python train.py --num_hidden_layers=15 --init_std_qkv=0.0276 --init_std_up=0.0276 --init_std_down=0.00252 --learning_rate=0.00171 --lr_mult_down=1.5 --beta1=0.93 --max_grad_norm=1.0 --warmup_steps=200 --final_lr_fraction=0.0 --batch_tokens=65536 --max_seq_len=1024 --train_tokens=467400000
Each number is 128 + 24 x the weight over its row's rms, rounded and kept within 0 to 255. Layers, rows and columns count from 0. The size above them is the row's rms in percent of the matrix's.

# layer 10 attention output (transposed), 384x384, rms 0.0597, rows 80-115, columns 288-383
size [103 104  94  98  87 100  94  94 105 105  97 102  96 108  94  97 108 101 109  99 102  92 102 100  96  93 105 104  97 102  99  97 109  89  99 100]
[[124 118 148 138 163 134  97 130 124 137 108 142 143 151 105 149 141 125 109 165 109 154 132 105 151 130 119 145 123 147 108 173 175 109 114 141 138 119 121 133 145 122 106  88 140 133 171 126 176 113 115 169 129 129  78 117 127 136 174 133 152 169 128 118 137 126 183 104 129 154 131  99 154 123 174 108 110 133 133 104 174 134 109 186 129 118 157 100  85 119 112 138 146 127 133 115]
 [172  76 104 115 122 154 104 156 128 138  96 135 117 112 127 122 146 102 132  91 140 126 146 137  93 177 123 160 137 130 143 109 153 174 127 156 114 126 163  99 141 151 118 105 152 150  85 155 131 112 142 132 113 126 186 104 157 122 108 130  93 115 112  82  98 133 129 136 121 116 156 130  99 108 142 141 119 110 195  93 104  84 132  96 128 138 115 109 150 155 140 154 153  82 161 133]
 [117  87 157 163 163 134 126 154 105 105 160 104 120 128 129 142 122  99 138 103 129 134 124 113 127  99 122 148 104 190 141 107 127 121 126 108 123 127 100 139 121 117 158 126  84 104 115 176  96 111 138  99 119  78 102 157 138 147 104 115 140 139 155 120 139 130  79 124 158  87 110 148  96 125 107 171 121 118 119 111 136 109 137 140 168 151 117 125 141 127 107 143 112 136 147 145]
 [ 98 164 130 134 138 113 155  83 113 122 187 123 190 104 127 102 128 168 130 134 162 187 138 146 122 110 162 112 122 129 126 106 113 118 139 116 140 124 140 147  92 119  99 135  86 153 181 132 142  96 119 147  98  85  71 118 122  95  96 121 146 104 122 150  82 145 138 119  99 125 103  95  94 160 124 147 182 120 116 106 139 131 159  88 102 109 137 106 107 130 118 158 124 158 158  99]
 [127 155 130 151 145 112 108 122 123  81  77 107 139 137 109 125 126  97  96 119 127  99 119  72 109 128 130 163 171 137 110 135 160 115 156 118 155 148 118 116 142 160 150 121 129 122 140 119 131 124 138 149 117 133  90 111 133 114 140 126 170  99 149 160 118 112 133 125 175 163 126  97 132 127 125 139 130 155 153 169 125 122  99 149  96 104 152 164 133 125 109  88  85 145 150 129]
 [145 114 140  68 132 121 148 164 113  84 121 169 128 128 116 139 119 130 113  85 105  91 115 157 153  82 127 115 134 129 111 102 140  95 125 104 116 134 138 116 116 148 125 120 121  77 126 123 142 140 140 109 137 116 127  60 146 133 111 148 157 156 135  93 130 123 114  94 166 110  63  88 140 137  89 135  90 138 115 101 107  74 106 113 121 136 156 120 126 154 115 144 209 154 107 130]
 [103 113 139 164 143 173 107  79 148  80 117 120 152 124  69 122 124 146 109 128 157 179  88 136  86 175 100 138 151 140 116 111  88  81  98 131  97 133 151 116 142 154 110 161  96  86  96  75 137 127 169 113 134 149  92 148 100 150 148  97  82 139 132 128  69 158 114 121 131 134 136  91 113 103  91 146 129 147 101 151 131  95 180 135  88 124 102 117 135  95 133 140 115 113  89 162]
 [144 142 132 122 103 111 143 124 139 129 157 182 126 128 136 124  98 118 148 184 120 120 176 163 119 127  97 146 113 187 142  64 127 130  98 142 162 171 141  95 151 150 151 144 116 121 125 165 152 107 134  99 154  93  92 142 148 140 126 108 142 148 152 137 140 122  76 139 134  96 125 203 151 120 163 119 128 139 103 159 108 134 100 127 165 138 128 144 165 109  89 149 126 114 116 114]
 [124 103  97  78 112 102 117 124 133 108 120 113 140 143  75 138 134  97 112 122 114 143 124 123 118 118 135 105  90 115 119 114 128 153 148 112  92 137 110 108 126 150 188 105 137 161 133 132 169 123 145 124 156 111 153 117 112 154 111 167 128 129 129 129 145 115 106 130 148 135 125 145 135 116  86 120  77 127 150 115 126  99 102 172  99  95 123 171 153 117 147 104 141 119 135 153]
 [120 155 145 168  80 109  90 111 132 110 120 122 144 144 146 120 130 121 119 112 177 163 104  90 178 122 147 136 138  87 125 154  99  78 125  81 145 122 108 153 112 124 150 133 107 141 114 128 131 110 100 135  86  99  93 150 139 124 135 121 136 109 149 153 152 171 127 111 115 143 186 163 123 101  97 150 124 142 120 167  69 122 150 112 117 104 132 145 112 142 188  96  85 138 152 148]
 [120 130 116 155 160 128 111 142  78 138 151 148 184 122 126 106 117 184 115 140  37 113 178 115 114 141 147 138 130 157 137 109 126  90 111 114 114 137 133 143 133 150 116  98 130 127 136 157 147 133 103  95 136 118 167 131 156 155 132 140 147 144 160  96  89 113 121 127 133 154  85 115 133 134 127 168 117 111 116 153 160 147 131 167 122 161 109 143  93 116 113 144 143 128  96 161]
 [128 128 111 114 104 110  81  97 113 124  73 115  84 118 164 161 117 134 141  73 147 122 163  94 141 122 121 108 126 114  88 127 119 138 114 116 114 139 110  57 120 100 137 153 150 120 128 129 144 122 148  89 128 145 133 118 137 126 154 129 133 126 124 153 125 141 150 169 100 109 114 122 120 121 141 112 144 135 166 127 150 155 107 142 127 154 142 136  69  92 131  94 141 123 148 121]
 [ 89 110 118 118 112 157 139 122 140 167 176 111 145 123 148 115 110 186  81 104 164 153 146 115  93 179 121 139 154 149  98 186 102 125 123 140 142 139 107 116  94 121 136 123 141 151 147 114 155 148 109 123 103 149 145 129 115 163 116 110 179 100 153 147 163 171 129 150 136 154 164 118 111 102 128 162 145 152  96 136  95  81 151 113 131 123 128 130 139 112 124 128 169 133 133 135]
 [106 126 109  70 137 153  93 129 119 140 150 145 164 109 179 128 115 170 135 117 121 128 170 135 124 138 139  64 153 111 108 137 102 115 158 129 119 121 131 131 147  98 154 141 135  91 141  68 121 126 130 101 160 157 158 156 160 113 143 111 137 147  77 141 116  78 129 134  78 130 156 151 137 154 111 120  87 150 104 123 157 115 184 145 139 156 123 144 135 115 145 143 135 112 137  68]
 [119 130 146 160 118  80 112 115 110 168 113 133 117  91 180 139 114 151 114 127 123 139 116 126 141 128  87 101 114 146 130  99 140 130 149  79  99 152 136 103 171 108 109 172 100 116 126 129  79 121 160  83 155 102 141 178 129 173 109 110 179 132 109 154 122 174 131 117 116 130 143 141 110 123 109 100 111 151 120 128 111 156 138 174  89 146 132 155 148 104 181 118 132 118 143 134]
 [117 102 122 131 109 155 147 152 185 161 115  93 141  90 141 125  89 163 135 124 207 116 157 121 135 160 114 136 133 136 164 133 168 135 161 137 126 153 148 164 123 135 120 121 134 142 159 124  94 115  91 131 124 145 170 167 113 154 147 157  92 112 120  93 132 110 160 117 111 122 107 127 140 115 137 143 130 108 100  84 100 146 131 130 110 149 125 159 145 123 109 164 135  63 106 135]
 [156 105 150 138 144 116 147 120 160  95  99 121  74 162 124 133 139 117 123 116 189 117 128 166 114 150 136 133 159 122 145 130 137 152 130 137 150 130 119 132 130 136 157 126 127  95 129 157 126  82 149 147  99 126 132 106 117 129 150 124 104 139 168 127 128 134 110 125 145  80 146 107 142 147 135 108 109 129 174 116 174 136 140 109 107 131  93 110 111 143 139 114  90 131 126 179]
 [116 104 113 132  69 109  79 116 132 109 135 141 130 126 148 124 140 181 137 139 170 122 145 115 111 137  69 119 104  98 150 136 138 114  91 147 133 114 116 134 138 137 106 115 156 112 160 119 175 120 104 142 115 121 139 173  84 105 141 121 131  93 105 115  66 113 115 110 116 136 117 139 147 132 117 103  87 117 119  72 113 145 119 104 106 145 106 119 168 123 127 168 130 137 135 134]
 [141 129 138 148 123 109 137 148 126 160 153 148 142 110 171 101 127 166 119  98 147  82 109  81 142 102 106 115 123 134 147 145 144  92 107 127 133 122 148 139 159 105 131 122 127 151 142 151 137 121 120 121 133 132 133 135 136  93 133 128 163 105 136 151  78 162 123 126 129 138 135 134 139 127 144 174 147 149 130 139  26 141 146 126 133 148 144 134 163  97 166 121  88  88 103 143]
 [144 133 102 111 146 143 145 108 129 103 143  92 116 129 139 122 107 180  97 123 107 146 117 120  90  95 132 111 120 154 119  89 129  93 133 124  84 134 132 137 135 117 164 145  62 143 164 157  97 136 104 114 183 160 121  93 121 141 140 115 146 161 124 120 129 120 125 121 154 100 124  73 146 101 126 112 155 172 140 130 119 152 130 113 180 109  97 163 164 114 113 148 143 101 151 101]
 [110  95 149 137 130 123 162 136 106 108 156 140  95 161 112 120 103 130 120 160 124 133  81 128 107 152 185 151  94 107 148 163  83 145 143 153 150 152  84 125  87 157 177 139 103 152 150  71 126 121 124 137 133 132  82 105 142 143 151 102 161 145 148 110  88  90 128 112 112  86 179 139 133 119 109 117 129 125 155 178 150 122 153 118 162 123  83 153 145 110 107 137 140 151 115 156]
 [145 102 121 174 111 125  96 186 131 125 136 114 156 132 116 105  99 157 103 132 132 165 125 102 117 152 135 114 159 178 114  89 109 122 141  94 104 102 147 147 128 123 167 123 130 154 137 140 109 149 133 150 144 133 136 156 110 106 151  83 161 133 117 152 112 134 145 117 122 136 149 126 139  96 140 134 126 159 108 171 162  94 137 125 114 164 111 126 151 111 142  88 141 100  98  89]
 [144 150  79 145 133 138 112 157 174 131 112 178 139 181 145 162 120 107 123 161 153 148 155 135 187 132 122 139 138 154 150 132 182 126 184 129 105 167 103 125  91 105 124  87 126 145 151 130 111 137 147 165 101 148 165 151  86 151 153 148 133 120 176 109 106 145 130 146 158 126 103 170 120 145 142 133 113  86 149  94 157 152 128 145  81 125 129 123 167 124 119 126 152 111 136 124]
 [135 129 121 120 115 139 154 135  88 159 150 119 137  99 142 113 134 155 122 168 120 134 139 155 127 102 105 138 123 102 108 135 108 114 108 148 173 147 122  95  77 118  98  93 140 116 163 134 138 102 147 122 119 141 171 125 101 123 131 121 126 134 166 114 124 103 167 129  88 134 124 108 172 127  66 124 156 111 155 124 144 110 103 109 128 169  93 154  95 140 130 133 176 149 130 109]
 [181 130 105 108 135 162 138  75 153 126 100 118 113 117 140 131 111 150 111 126 154 139 136  97 151 141 145 111 150 113 146 147 160 138 102 163  86  95 119 171 101 121 139  61 145 132 137 120 114 134 105 134 185 124 138 133 146 129 146 139  96  96 126 149 125 125 122 138  95  98 164 164 113 157 106 142 151 129 103 120 136 132 142 138 148 108 171 131 145  97 121  70  98 177 161 117]
 [135 101 117 147 106 114 151 125 167  91  85 117 110 145 124 139 136 167 108 168 132 115 121 126 138 135 128 107 158 137 147 118 139 137 140 115 117 143 127 159 112 111 179 141 140 110 128 133 150 135 114 118 113 153  72 134 144 112 154 123 121 126 116 119  79 134 145 170 126 115 171 140 115 116  86 149 165 181 130 126 191 115 163 117 169 137 100 152  84  92 132 137 138 152 133 118]
 [145  80 110 142 131 165 108  97 156 104 117 130 166  92  97 100 104 112 128 125 101 128  70 157 112 130 135 113 110 117 143 125 146 133 126 126 161 134 162 129 116 159 139 122 135 110 140 106 130 191 123 132 167 143 122 100 136 109 132  90 118 150 109 105 122 100 118 118 121 130 142  95 111 111 136 120 124 115 147 192 136 156 142 124 119 131 120 143 150  62 125 189 152 119 141 178]
 [145 110 138 114 153  76 130 115 102 136 151 133 166 137 140 144  64 129 171 114 120 136 170 100 138 130 156 131 153 124 120 159 161  80 119 136 123 133 167 102 153 115 158 124 143 120  90 125 135 126 167 121  98 129 123 155 110 124 123 135 108 143 112 113  94 134 126 117 178 159 156 118 102  95  75 100 138 115 128 116 130 134 129 122  83  94 135 117 151 103 148  88 131 152 131 185]
 [117 152 105 118 116 134 141 111 115 119 183 102 125  73 123 138 173 137 150 142 158 126  95  65 137 136 135  93 129 104 152 116 133 132 117 101 105 168 153 128  76 107 105 132 152 133 144 103  97 173 120 123 115 123 117 115 124  94 133 107 113  80 131 175  61 110 149 132 117 128 150  99  91 137 151 129 129 148 121 112 140 140 130 132 123 139  93 177 108 135 134 138 122 132 175 158]
 [141 140 152 117 114 150 150  91 106 130 132 174 139 104 130 120 108  97  55 108 119 127 169 177 138 137 148 134 107 105 130 106 110 104 116 104  98 169 125  87 118 117 149 114  96 121 115 127 151 141 116 129 134 124 116 108 127 173 109 100 193 160 158 151 111  82 107 128 165 134  97 117 131 155  74 103 127 144 139 137 158 102 118 126 104 112 155 108 151 108 129 169 157 146  98 149]
 [142 135 147 173  92 149  91 151 145 103 106 122 135 152 181 122 126 158 151 110 151 151  91  92 127 158 131  86 168 132  84 141 102 130 139 145 122 158 179  44 125 102 142 148 156 129 147 112 143 142 172 154 100 149 134 138 148 110 167 152 134 135 147 159 115 154 137 104 143 147 127 138 121 142 146 109 143 146 140 157 103 136 136 100 120 139  87 112 165 126 132 143 171 124 143 167]
 [164 125 115 102 115 146  74  74 132 115 137 125 167  63 156 133 121 159 139 132 123 139  96 139 141 134 145  83  56 106 148 161  95 114 154 132 138 111 145 147 117 162  99 119 124 125 151 132 146 135  90 168 124 102 138 102 136  88 143 136  96 107 101 144 148 166 112 107  89 116 125  95 158 138 115 134 110 110 117 129 131 119 118  91 166 112 124 150 181  91 163 123 141 147 134 123]
 [207 167 124 139 139 180 129 128 139  96 149 136 170  92 136  98 120 128 109 121  75 101 136 160 100 101 159  97 139 128 122 128 108 113 101 120 153 128 175 114 113 154 157 127 142 115 118 134 178 118 151 146 122 114 156 111 147 127 120  90  97 168 142  82  83 133 148 128 170 136 109 159 149 117 119  85 135 171 110 127  92  95 130  71 167 168 108 137 144 121 100 139 110 119 121 132]
 [156 135 116 107 136 142 110 115 120 144 120 153 146 200 121 103 126 114 127 167 154 134 101 147 132  98 149 174 123  55 157 114 135 146 137 146 124 106 149 140 140 146 112 141 150 130 137 158 124 146 114 125 152  93 159 142 122 154 140 126 130 105 121 109 114 175  95  95 167 123 167 151 149 130 142 160 165 101 137 108 141  97 105 136 101 134  35 138 114  98 145 153 163 127 107 118]
 [167 125 122  98  72 128 122 144 114 108 119 120 156 117 145 147 110 148 132 106 157 130 156 146  97 136 144 125 117 125 117 140  96 126 114 111 146 131 143 136 105 166 111 125 130 176 101 148 137 145 151 163  99  96 132 113 113 166 116 157 138 110 124 143 129 133 155 107 113 122 123 153 129 106 111 156 132 119 146 121 107 103 111 116 203 160 126  79 146 134  80 128  94 114  99 119]
 [192  60 171  64 138  87 126 119 131 165  99 118 160 137 149 117 140  94 186  96 150  98 125 108 120 158 176 110 113  94 130 116 148 154  91 185 138 149 138 113 102 138 123 107 139 115 106 119 109 113 140 142 123 153 156  92 126 122 132 146 133 121 138 168 125 124  99 163 106 117 150 128 118 154 117 133 178 166 157 163 120 113 125 129 140 113 138  99 143 116 149 129  63 111 147 143]]
# layer 10 attention value, 384x384, rms 0.0244, rows 81-116, columns 288-383
size [101  99  92  89  97  95  94 107 105 100  98  97 109  92 100 113 100 110 100  99  95 104 100  99  93 105 106  96 103 100  97 112  92  98 100  93]
[[100 179 136  98 150 149 119 134 169 151 134 102  99 168 132 110 101 110 135  89 126 131 149 113 133 164 182 123 114 183 114 139 139 130 146 121  83 157 133 144 160  97 134 115 114 126 149  86 148 166 127 117 149 128 134 168 121 100 169 122 106 163  60 119 158 107 148 123 124 113  94 117 113 154  84 160 145 156 113 130 166 109 105 127 112 149 144 155  86 131 137 132 130 110  97  72]
 [133 143 131 156 139 144 196 104 110 149 142 119 133 131 145 119 141 171 134  95  97 123  90 145  82 105 110 107 125 113 129 105 172 123 138 108 137  98 135  95 137 113 142 109 160 136 124 127 146 190 119 136 152 142 117 113 150 109 129 108  83 113 154 125 139 126  94 146 153 135 160 133 141 103 143 133 140 101 106 137 159 156 148 155 115 120 109 118 125 162 132 148 109  98 100 117]
 [ 86 145 151 131 167 155 125  98 142 153 111 156 132 171 144 111 206 128  97 177 137 138 160 119 113 115 126 140 165 118 103 124 139 124  94 144 123 153  79 120 155 126  94 125 100  95 127 124 184 146 120 129 130 149 162 126 136 149 148 118 145 150 117 139 120 127  99 128 154 177 132 151 126  76 111  87 100  91 127 121  78 141  90 104 118 123 110 115 188 144 136 105 146 154 172  99]
 [135 134  86 139 134 118 142 151 134 165 128  84 128 148 119 158 147 174 130 125  89 125 145 173 143 111 100 101  83 119 126 132 139 127 127 134 100 145 130 156  95  81  89 149 103  90  79 140 115 129 102 135 152 159 103 112 102 158 116 127 120 143  88 125 121 127 127 103 128 119 140 110 103 104 125 127 115 108 119 122 139  77  84 105 169  67 124 144  83 113 151 151 111  67 145 171]
 [ 90 131 103 137 131 134 146 104 144 149 112  89 116 143 100 117 134 178 114 127 120 144  97 159 103 176 156 130  70 124 147 148 140 140 157 163 101 127  88  83 151 136 156  91 120 153 106 150 119 152 126  86 133 150 111 180 104 102 104 117  90 134 110 133 123 140 144  87 150 143 137 114 136  86 139 118 149 108 107 158 100 160 158 120 174 107 111 130 132 121 127 125 149 122 132 155]
 [134 138 113 116  92  96 171 102 136 115 135 136 141  76 133 130 166  98 140 108  90 131 182  86 166  59 163 128 188 124 124 165 150 169 113 111 118  79 142 137 164 108 136 147 138  90 133 198 101 132 109 124 120 105 136 113 114 124 138 119 185 168 133 133 124 150 146 123 135 122 141 125 157 129 196 110 119  73 116 174 124  87 128  92 136  96 108 137 113 123 118 140 141 138 169 143]
 [ 95 113 116 148 155  87 127 147 139  78 140  98 139 136 154 132  92 154 140 126 123 136 104 137 105  94 111 115 102 108 117 119 166  88 107 105 130  66 141 140  95 143 109 111 130 141 147  87 124 110 139 147 108 133 144 110 137 103 149  98 162 160 124 135 134 144 143 149 130 101 123 105 115  83 102 160 163 111  96 114 123  98 164 147 108 134 159 148 112  78 104 180 109 151 121 140]
 [ 98 161 147 160  65 154 136 154 123 133  93 120  85 146 126 138 135 171 123 164 154 134 143 161 114 165  67  94 106 108 157 104 126 146 147 157 143 130 148 131 153 124 152 168  92 110 118 104 137 127  99  80 118 139 145  97 115 100 142 136 126 114  93 136 121 114 138  87 132 155 152 169  95 133 151 103 134 131 119 163 102 153 139 158 139 118 152 163 120 129 140 157 113 139 136 107]
 [137 131 135 138 143 154 138 161 121 151 129 123 130  87 136 138 121 117  95 136 161 130 179 145 107 111 117 151 141 110 118 153 119 179 112 129 120 130 122 108  98  97  98 127 156 104 113 179 145 134 131 159 147  88 167  98 126  99 135 153 135 101 124 139  69 128  94 174 104 114 142 152 111 134 150 136 116 126 133 150 150 188 113 141  83 184 145 143 170 124 102 121  97 145  93 141]
 [ 62 173 103 119 124 167 168 144 138 136 137  73 122 124 129 135 119 145 147 140 117  81 110 144 126 131 110 119 137 140 145 117 103 126 143 143 121  79 121 108 110 125 145  71 135 166 133  98 109 161 144 125 143 126 120 130 123 136 121 108 122 155 114 146 139 116 127  88  91 140 116 133 130 125 148 141 112 141 119 127 101 123 152  90 111 101 138 146 153 131 166 156 114 126 135 124]
 [179 129 155 116 158 155 145 113  68 164 154 115 140 112 140 116 105 131 153 152 116  88  85 132 132 144 102 114 107 110 112 135 118 108 107 119 132  97 110 130  86 121  87 136 112 146 137  74 167 171 160 152 144 120 134  79 141 118  80 146 133 143 135 109 130 120 108 132 125 139 102 145  87 142  94 114 101 117 122 135 107 149 124  83 144 146 147 139 128 104 123 101 111 142 151 114]
 [ 95 105  78 124 151 110 162 121 149 155 118 150 119 134 116  99 172 112 153 191 142 130 146  86 151 109 125 109 156 106 103 101 118 164 181 139  95 106 155 165 105 112  95 116  97 176 135 162 172 124 149 147 100 116 119 110 117 154 147 109 144 130 106 175 106 103  87 131 137 119 108 162 129 122  53  97 126 150 120 123  91 118 105 129 136 144 104 146 108  76  92  98 103 160  91 163]
 [130 121 150 138 165  79 128  93 129 154 142 133 112 118 121 120 129 110 123 146 135 110 100 107  83 143 158 147 151 111 160 122 152 111 106 158 142 101 137 130 133 164 113 102  92 108 150  82 131 112 115 156  93 126 149 125 156 144 122 162 130 168 149 114 102 176 125 107 114 112 100 139  94 124 105  70 117 153 154 151  81 105 131 104 111 150 153  59 102  87 141 124 163 136 112 128]
 [114  92 136 108 143 101 120 112 160 115 141 116 155 110 121 178 124 130 111 147 149  92 110 149 112  74 117  76 106 164 116 136 143 114  84 151 121 124 120 144  94 126 150 144 112 145 155 121 109 164 128 153  78 147 139 107 137 150 131 134  96 129  94  97 121 109  89 124 161 105 105 123 122 123 131 131 125 119 125 130 117 154 172 132 198 143 145  68 120  69 154  91 106 132 143 124]
 [145 135 118 110 139 103 103 131 142  86 116 163 118 124 147 130 135 114 145 169 111 142 147 106  99 119 151 136 145 148 129  99 133 154 125 126 126 113 102 116 154 116 131 148 103 142 129  98 158 121 138 127 136 148 116 119 102 119 119 139 137 155 139 149 130 120 101  89 143 162  62 114 150 132  86 156 123 158 106 141 143 103 109 137 168 118 134 102 149 135 106 140 129 147 125 150]
 [121 143 154 107 147 170 145  82  92 124 186 118 109 125 173 113 130 144 115 115 128 138 118 137 156 101 122 131 123 155 112 173 135 137 113 130 112 127 117 137 161 178 142 124 138 123  89  87 132  93 101 101 147 122 145 121 158 118 127 139 136  97 114 109 113  96 159 132 136 140 145  93 160 147 175 146 100 119 121 146 117 141 114 130 125 125 139 130 133 157 140 155 138 159 149 123]
 [147 138 117  87 140 109 119 158 111 149 149 143 118 137 186 100 115 103 118 158 148 123 161 112 118 114 139 145 168 104  83 147 106  97 144 151 126 148  90 156 115 115 123 102 107 170 129 131 156  97 140 131 126 120 101 174 169 149 137 149 137 163 122 132  76 128 104 183 109 101  92 133 107  93 104 143 127 130 140 106 125 151 181 158 113 144 114 136 196 115 138 125 112 107 134 123]
 [167 125 106 103 141 119 122 146 145 148 127 146 208 160 133 128  92  99 129 131 145 117 112  87 161  68 148  98 107 129 103 123 174 100 120 124 152  92 161 140 126 114 135  91 169 165  98 135 119 162 118 183 114 151 116 149 115 105 118 139 101 106 131 135 112 112 127 161 137  65 136 134 104 103 111 143  66 183  72 127 145 151 131 156 137 117 124 129  76 132  67 105 142 125 116 150]
 [111 115 125 150 110 161 150 107 108 148 124 151 106 132  80 167 143 194 126 159 128 125 168 142 135 116 137 100 112 108 120 146 123 109  70 107 120 132 144 118 146 119  85 167 148 139 127 135 117 118 178 112  85 110 111 118 111 161 132 138 130 120 162 146 114  85 162  97 143 124 129 153 141 164 115 133 109 101 123 152 106 140 107 127 141  75 134 117 160 154 100 152 117 187 171 148]
 [111 122 139 153 101 133 150 148 128 129 111 135 163  85 140 120 115 165 145  84 134 191 150 151 146 112 119 119 164 136  71 101 130 134 114 137  81  66 154 113 119 114  97 119 117 145 136 154 141 125 116 131 138 148 125 160 154  97 155 159 133 155 143 124 152 128 109 163 117 139 178 139 126 136 114 109 135 130 125 119 119 127 102  98  83 113 161  97 176 150 155 141  89 112 128 109]
 [113 154 143 119 138 149 131  62 151 109 138 174 158 149 143 123 102 101 168 106 147 106 144 134 129 107 133 160 154  95  76 136  85 139  93 104 158 133 167  95 113 126  89 123 154 149 110 116  87 101  99 149 108 117 151 145 183 130 122 131 148 126 127  84 111 113 110 153 100  68  96 119 115 146  85 122 116 113 130 134 133 162 130 122  92 123 141 133 155  81 105 142 119 110 154 107]
 [ 97 118 117 135  99 143 107 132 108 120 103 159 119 112 138 111 150 111 138 126 128 125 148 116 140 133 120 130 197 137 109 137 129 122 126  68 123 117 160 110 184 138 155 136 126 109 126 120 135 112 106 159 122 125 111 107 129 118 151  96 133 146 109 156 126 145  86 101 118  85 160 105 112 125 115 125 109 142  70 169 113 111 105 149 142 130 131 142 139 110 105 165 162 149 109 113]
 [149 135  78 134 144 130  97 120 136 140 116 119 113 141 113 165 172 134 149 152  99  87  94 144  99 121 161 147 158 123 131 107 126 103 155 110 120 132  92 141 122 127 136 131 119 144 128 168 194 171 157 114 117 106  90 147 164  99 149 142  97 181 107 103 147 132 138 135  78 166 138 111 109 130  90 129 139 171 145 110  97  81 119  93 134 101  73 118 181 111 167 154 117 120 131 129]
 [164 155 122 122 146 125  87 134 129 144 115 148 137 111  87 130 133 120 128 150 141 127 115 110 102  89 116 146  90  89 151 115 125 135 135 146 135 140 115 117 138 133  54 112 130  94 100 164 175 106 146 136 128 131 113  92 122 101 125 115 171 126 134 105 137 125 141 119 110 126 144 108 132 157 149  85 151 135 140 154 161 184 139 107 126 115 103 145 118 115 136 102  93 153 169 152]
 [126 159 121  93 136 127 128 145 125 128 152 131 125  95 123 154 103 106 133 113 144 158  95 136 168 161 123 177 163 124  91 150 169 161 153 113 129 120 178 120 148 140 114 178 153 141 117 148 117 102 136 132 114 115 154 105 102 151 160 128 115 126 101 128  98  78 172 138  74 141 143 110 149 142 153 136  89 163 110 127  73 147 130 138  74 104  99 176 139 136 102 147 147 129 104 175]
 [ 91 156  96 102 109 149 121 114 130 112 153 132 102 124 143 129 135 139  79 103  95 140 119 167 165 158 115  97 138 107 137 145 126 120 136 101 119 172 121  89 116 138 143 139 156 113 110 114 134  59 108 151 121 127 165  96 169 140 125 159 153 180 127 143 165 113 135 135 110 100 142 158 127 157 153 130 149 140  86 165 110 100 138 151  80  61 140 135 172 128 151 109 109 104 149 146]
 [116 160 136 133  94 176 108  85 154 172 148 180  92 152 123 109 141  48 158 138 104  96 138 147 113 134 142 116 139 129 115 150  94 130 118 125 112  95 140 161 108 132  94 139 119 120 148 166 107 133 131 117 154 137 157 152 140 143 137 164 108 186 135 119 135 154 139 125 109 101 135 136 100 142 159 155 160 151 146 154 115 107 131 152 133 133 143 157 192 104  98 142 136 136 109  95]
 [190 111 118  96 146 127 166 161 141 155 129 138 117 130 132 129 143 112 116 144 146  91 151 132 122 147 132 151 146 102  84 146  99 110 196 118 114 173  89 163 151 100 123 115 133 151  79 126 147 116 165 100 115 133 130 108 171 130  95 131 138 120 128  97 166 118 112 151 149 172  79 122 111 129 121 140 133 137 101 117 147  86 107 105 115 108 116 125 155 102 117 154 157  61  99 113]
 [ 74 124 111 156 109  95 138 148 144 117 119 134 129 113 113 146 121 152 118 133 151 120  89 111 105 112 142 126 120 125 171 126 116 120 104 155 153 115 105  99 114 116  92  99  56 143 138 100 148  88 153 115 134 109 131 147 146 131 135 160 131 140 121 133 162 155  95 106 104 115 130 121 131 111 169 114 149 121 126 123  88 121 140 127 129 138 172 150 149 142  96 121 133 179 146 142]
 [120 125  97 106  81 113 135  83 134 137 162 140 183 109 172 132 108 117 120 132 103  96 123 139 156 117 142 125 126 124  47 142 110 150 114 122 142 175  90 217 150 124 108 159 179 103 140 141 142 133 126 134 129 148  99 126 136 148 148 103 134 128 110  99  91 131 143 143  98 149 121 131 180 127 167 135 145 133 104 134 125 146 116 110 132 104 177 166 162 113 143 109 118 120 151 119]
 [133 140 158 184 121 107  91 174 117 174 159 123 111 160 146 130 177 130  61 119 119 113 127 114 112 114 136 133 109  97 112 127 112 112 131  86 134 115 144  64 116 136 120 100 130 124 137 162 136 140 175 110 139 112 158 139 151 142 128 139 124 133 123  87 127 134 127 108 144 116 150 126  74 155 135  86 159 139 155 122 134 184 140 145 116 136 106 111 111 121  98 125 117  97 120 100]
 [103 102 149 124 116 131 103  90 132 127 118 105 148 162 145 141 107 139 122 107  86  90 125 147 122 132 160 136  98 138  65 154 133 124 165 127 112 103 164 158 134 168 118 146 114 151 126 135 156 141 123 111 145 111  96 154 168 127 148 128 148 159 131  91 120 123 154 103  63  75 158 134 149 124 108 132 106 130 150 158 122 154 151 132  87  83 130 127 131 145 106 127 112 134 131 109]
 [117 122 154 132 131 108 107 117 134 105 136 157 104 102 133  87 126 100 128 115 162 156 143 112 153 154 169 119 188 172 146 100 127 166 133 121 112 139 174 104 107 101 152 119 115 146 118 133  73  90 155  98 129 129 167 108 117 152 145 135 123 158  94 140 143 134  98 143 103 113 112 154  85 128 103 119 117 142 137 143 130 139  87 151 103 128 160 142 129 131  93 120 151 134 156 127]
 [134 150 141 179 108  90 110 105 126 139 132 139 146 128 111  93 127 151 117 107 128 129 124 103 124 118 119 130  97 133  90 141 115 156 146 102 137 122 120 143 121 134  90 122 104 157 149 135 113 183 105 117 125  73 124 174 157 123 102 125 116  79 155  87 113 145  88 192 154 136 141 187 138 134 121  89 126 142 138 141 190 166 114  61 122 165 178 147 101 111  96 102 115 112  93 118]
 [121 133 109 134 139 162 111 128 150 107 167 134 113 112 137  98 111  98 109 131 171 110 102 117 138 106  88 115 101 136 163 127 111 127 191 134 141 107 134 147  97 158 105  70 108 100 117 110 124 123 149 126 149 124 135 120 178 110  81 182 124 125 165 105 170 134 150 116 109 147 165 131 118 117 154 115 134 110 129 151 162 144 106 131  91 143 112 153 105 106 122  96  77 144 134 121]
 [146 152 115 107 145 168 151 127 121  97 109 137 114 180 107 121 148 161 169 160 126 122  96 121 136 154 143 164 144 124 159 125 147  99 132 126 136 122 120 107  89 109 200 124 104 186 167 139 114 162 122 111 114 107 149 136  93 124 153 103 117 177 130 152 156  84  78 113 121 131 122 112  77 160 116 147 168  83 108 141 110  81 162 172  84 159 122 158 143 113  98 125 131 176 112 152]]